Weights of a small transformer language model: MLP 640 SwiGLU, embeddings untied during training.
Each number is 128 + 32 x the weight over its row's rms, rounded and kept within 0 to 255. Layers, rows and columns count from 0. The size above them is the row's rms in percent of the matrix's.

# layer 5 MLP gate, 640x160, rms 0.0552, rows 381-397, columns 0-79
size [ 95  88 109  94  98  93  93 101 111  98  98  92 100  90  97 106 110]
[[138 106 118 173 132  83 165 176 129 181 118 132 141 139  83 119 132  99 130 109 137 130 162 166 133 112  74  97 120 147 107 116 152 103 108 131 112 163 172 119 168 147 173 142 147 128 144 128  90 113 171 148 131 152  71  86 109 127 178 138 188 188 111 122 192 110  93 147 158 133  67 135 203 158 149 154 130 126  99 152]
 [156  79  88 155  96  85 142 137 119 143  90 149 102 127 111  90 157 214 136 138 128 119  97 125 137 134 139 110 125 127 127 124 152 103  91 139  73 125 130 120 116  76 127 153 180 128 158 122 173 125  94 107 127  50 101 111  85 148 132 148 137  96  83 178 163 102 159 110 104 107 134 137 151 130  64 155 171 133 121 100]
 [151  69 135 156 181 141 148 151 125  57  67 169  79 134 125  94 101  87  99 135 163 100 138 127 149 118 153  80 143 162 123 129 147 123 170 109 162 128 145 151 131 116  82 157 122  88 101  99 119 139  64 120 105 101 100 102 105 129 104 125  88 116 137 134  92 150  93 182  86 100 145 148  68 124 155  89 140 157 104 102]
 [170 115 141 150 113 128 154 171 157 166 118 130 108 139 131 111 129 139  73  85 136 128 158 140 135 109 120 126  91 151  78 215 125  95 188  98  96 106 133 113  80 142 140 177 157 115 142 144 131 107 173  96 118  84 152 153 126 134 131 144 116 129  65 101  98 124 126  61  75  95 146  95  90 110 107  65 180 141 176 140]
 [150 127 170 166 132 126 103 154 110 190  87 114 148 122 110 144 175 111 126 122  60 171 110 130 127 133 106 152 178 147  72 125 111 133 160 139 166 110 204 104 103 126  70 221 185 114 163 134  96 126 134  99 162 141 125 134 114 153 113 148 142 139 160 191 132 182 126  87  74 132 111 155  47 114 116 120 186  95 131 184]
 [121 144  90 169 187 109 147 160 154 121 118 110 163 179 182  92 166 119 187 122 115 169 121  82 169 130 125 162 136 165 101 145 117 131 120 126 160  95 143 170  79 151 166  79 130 131  84 116 103  45 137 175  76 135 141  93 117  70 129 103 119 130 164 147 143 131 173 122 119 157 170  87  95 112 172 176 128 156  59  67]
 [133  90 101 114 124 129  56 106 176  82 129 107 151 170 137 190  94  41 172 182 140 133 122 154 165 154 104 104 181  62 207 141 106  93  73  89 152 176 155 163  93 152 101  88 162 178 119 115  97 114 131 156 131 191  94 114 167 117 111  97 112 115 109  56 138  90 146 126 119 154 122 122 107 104 140 137 149 127  81 125]
 [155 140 113  98 150  89 163 153 137 173 214 123 134 133  95 151 103 136 120 130 113  96  90  62 149 174  86 136 121 108 200 135  87 135  68 131 108 157 157 151 141 107 104 122 152 120 102 202 114 145 181 143 104 101 183  95 150 154 115 125 137  83 155 142 159 181 104 163 100 159 173 101 109 119 168  95 151 183 147 130]
 [166  85 158 165 137 177 150  89 131 140 116 156 133 104 128  64  99 131 177 125 125 127  90 138 146 175 203 169 163 152 110 134 152 136 114 135 141 149 121 188 115 134 104  67 102 155 147 115 193 121 113 182 135  88 112 180  75 151 118 195  93 143 124  87 156 145  95 152  89 105 106 117 125  91 108  89 105 101  38 111]
 [114  77 122 164 136 156 128 152 107  80  72 161 102 141 182 117 161 165 148 142 101 159 106 126  90  96 129  72 149 181 126 185 146  83 180 107 159 148 161 119  67  74 121 116  94 161 127 125 157  91  56 136 126 111 127 155 114 138  97 156  70 106 128 143 126 128 115 167  79 153 112 144  98 118 106 126 145  77 122 180]
 [148  63 140 154 182 166 122 180 118  68 106 106  99 172 121 162 111 105 130 103 150  96 143 155 159 100 107 179 145 110 103 123  97  76 141 134 184 135 118 166  15 144 159 124 133 119 178 140 142 169 121  85 112 155  77 184 134 154 143  85 127 149 156 119 146 144 119 106 100 172 126  99  94 112 129  55  98 158 104 182]
 [148 129 179 103 170  88 130 149 157  96 127 140 125 148 109 142 171 183 130  80 202 104 118 142 155 155 105 124 113 115 138 182  72 134 141  84 104 153 149 113 129 158 138  77  79 139 136 174 106 124  92 135 134 175 176 162 132 107 115  90 105  84 164  78 170 126 132 134  83 103  78  84 109  98 165 157 156 147 182  89]
 [110 107 139 133 149 130 143  88  68 156 112 116 139 127 174 146 107 208 145 175 152 133  94 148 115 153 118 113 103 140 209 119  79 183 113 100 180 167 117 131 173 114  94  73 108 171 154 177 144 128 106  75 155 105 197 146 149 151 162 176 150  86 116 139 137 141 151 145 157 165  89  89 163 118 170 129 173 136 133 169]
 [144 170 131  93 103 135 165 115 129 133 147 122 113 134  98 151  82  86 184 192 113 124 196  82 168 149  97 130 148 151  99  76 150 154 119 121  83 149 152 103 150 132 138 155 149  95 123 111 153 144 135 196 114 124 103 115 126 105 207 116 170 196  62 171 135 140 159 141 172 117 173 162 121 117 135 172  85 131 136  71]
 [178 167 122  80 139 155 187 112 161 106 180  69 101 141 155 120 131 122 148 135 120 149  80 155 110  86 115  92 183 106 124  98 159 122  66 126 117 130  92 125  92  84 170 162 106 108 189 134 124  98 152 164 141 131 127 117  88  92 102  93 131  71 163 110 181  81 133  90 142 126 139 117 140 142 137 130 171  96 122 177]
 [121  79 147 120 137 132 104 122 131  79 106  93 127 173 112 118 158  68 174  88 139  90  90 112 118 143 109 116 133 127 154 132 136 139 162 148 121 172 143 154 137 132 166 198 167 132  91 103 144  82 128 130 131 162 119 135  79 113  75 122 141  83 116  81 141 117  54 163 145 137  90 111 136 182 194 136 116  96  83 123]
 [ 98  73 152 184 142 169  90 169 133 169 161  86 139 126 127 111 124 135 120 162 123 142 157 161 118 126 141 131 143 111  86  81 180 129 112 139 173  98 159 119  90 167  70 161 148 150 147 116 142 152  80 136  93 204 112 136 122 101 115 121 118 177 128 233 113 134 139 159 102 113 107 108 148 142 182 125 152 161 195 109]]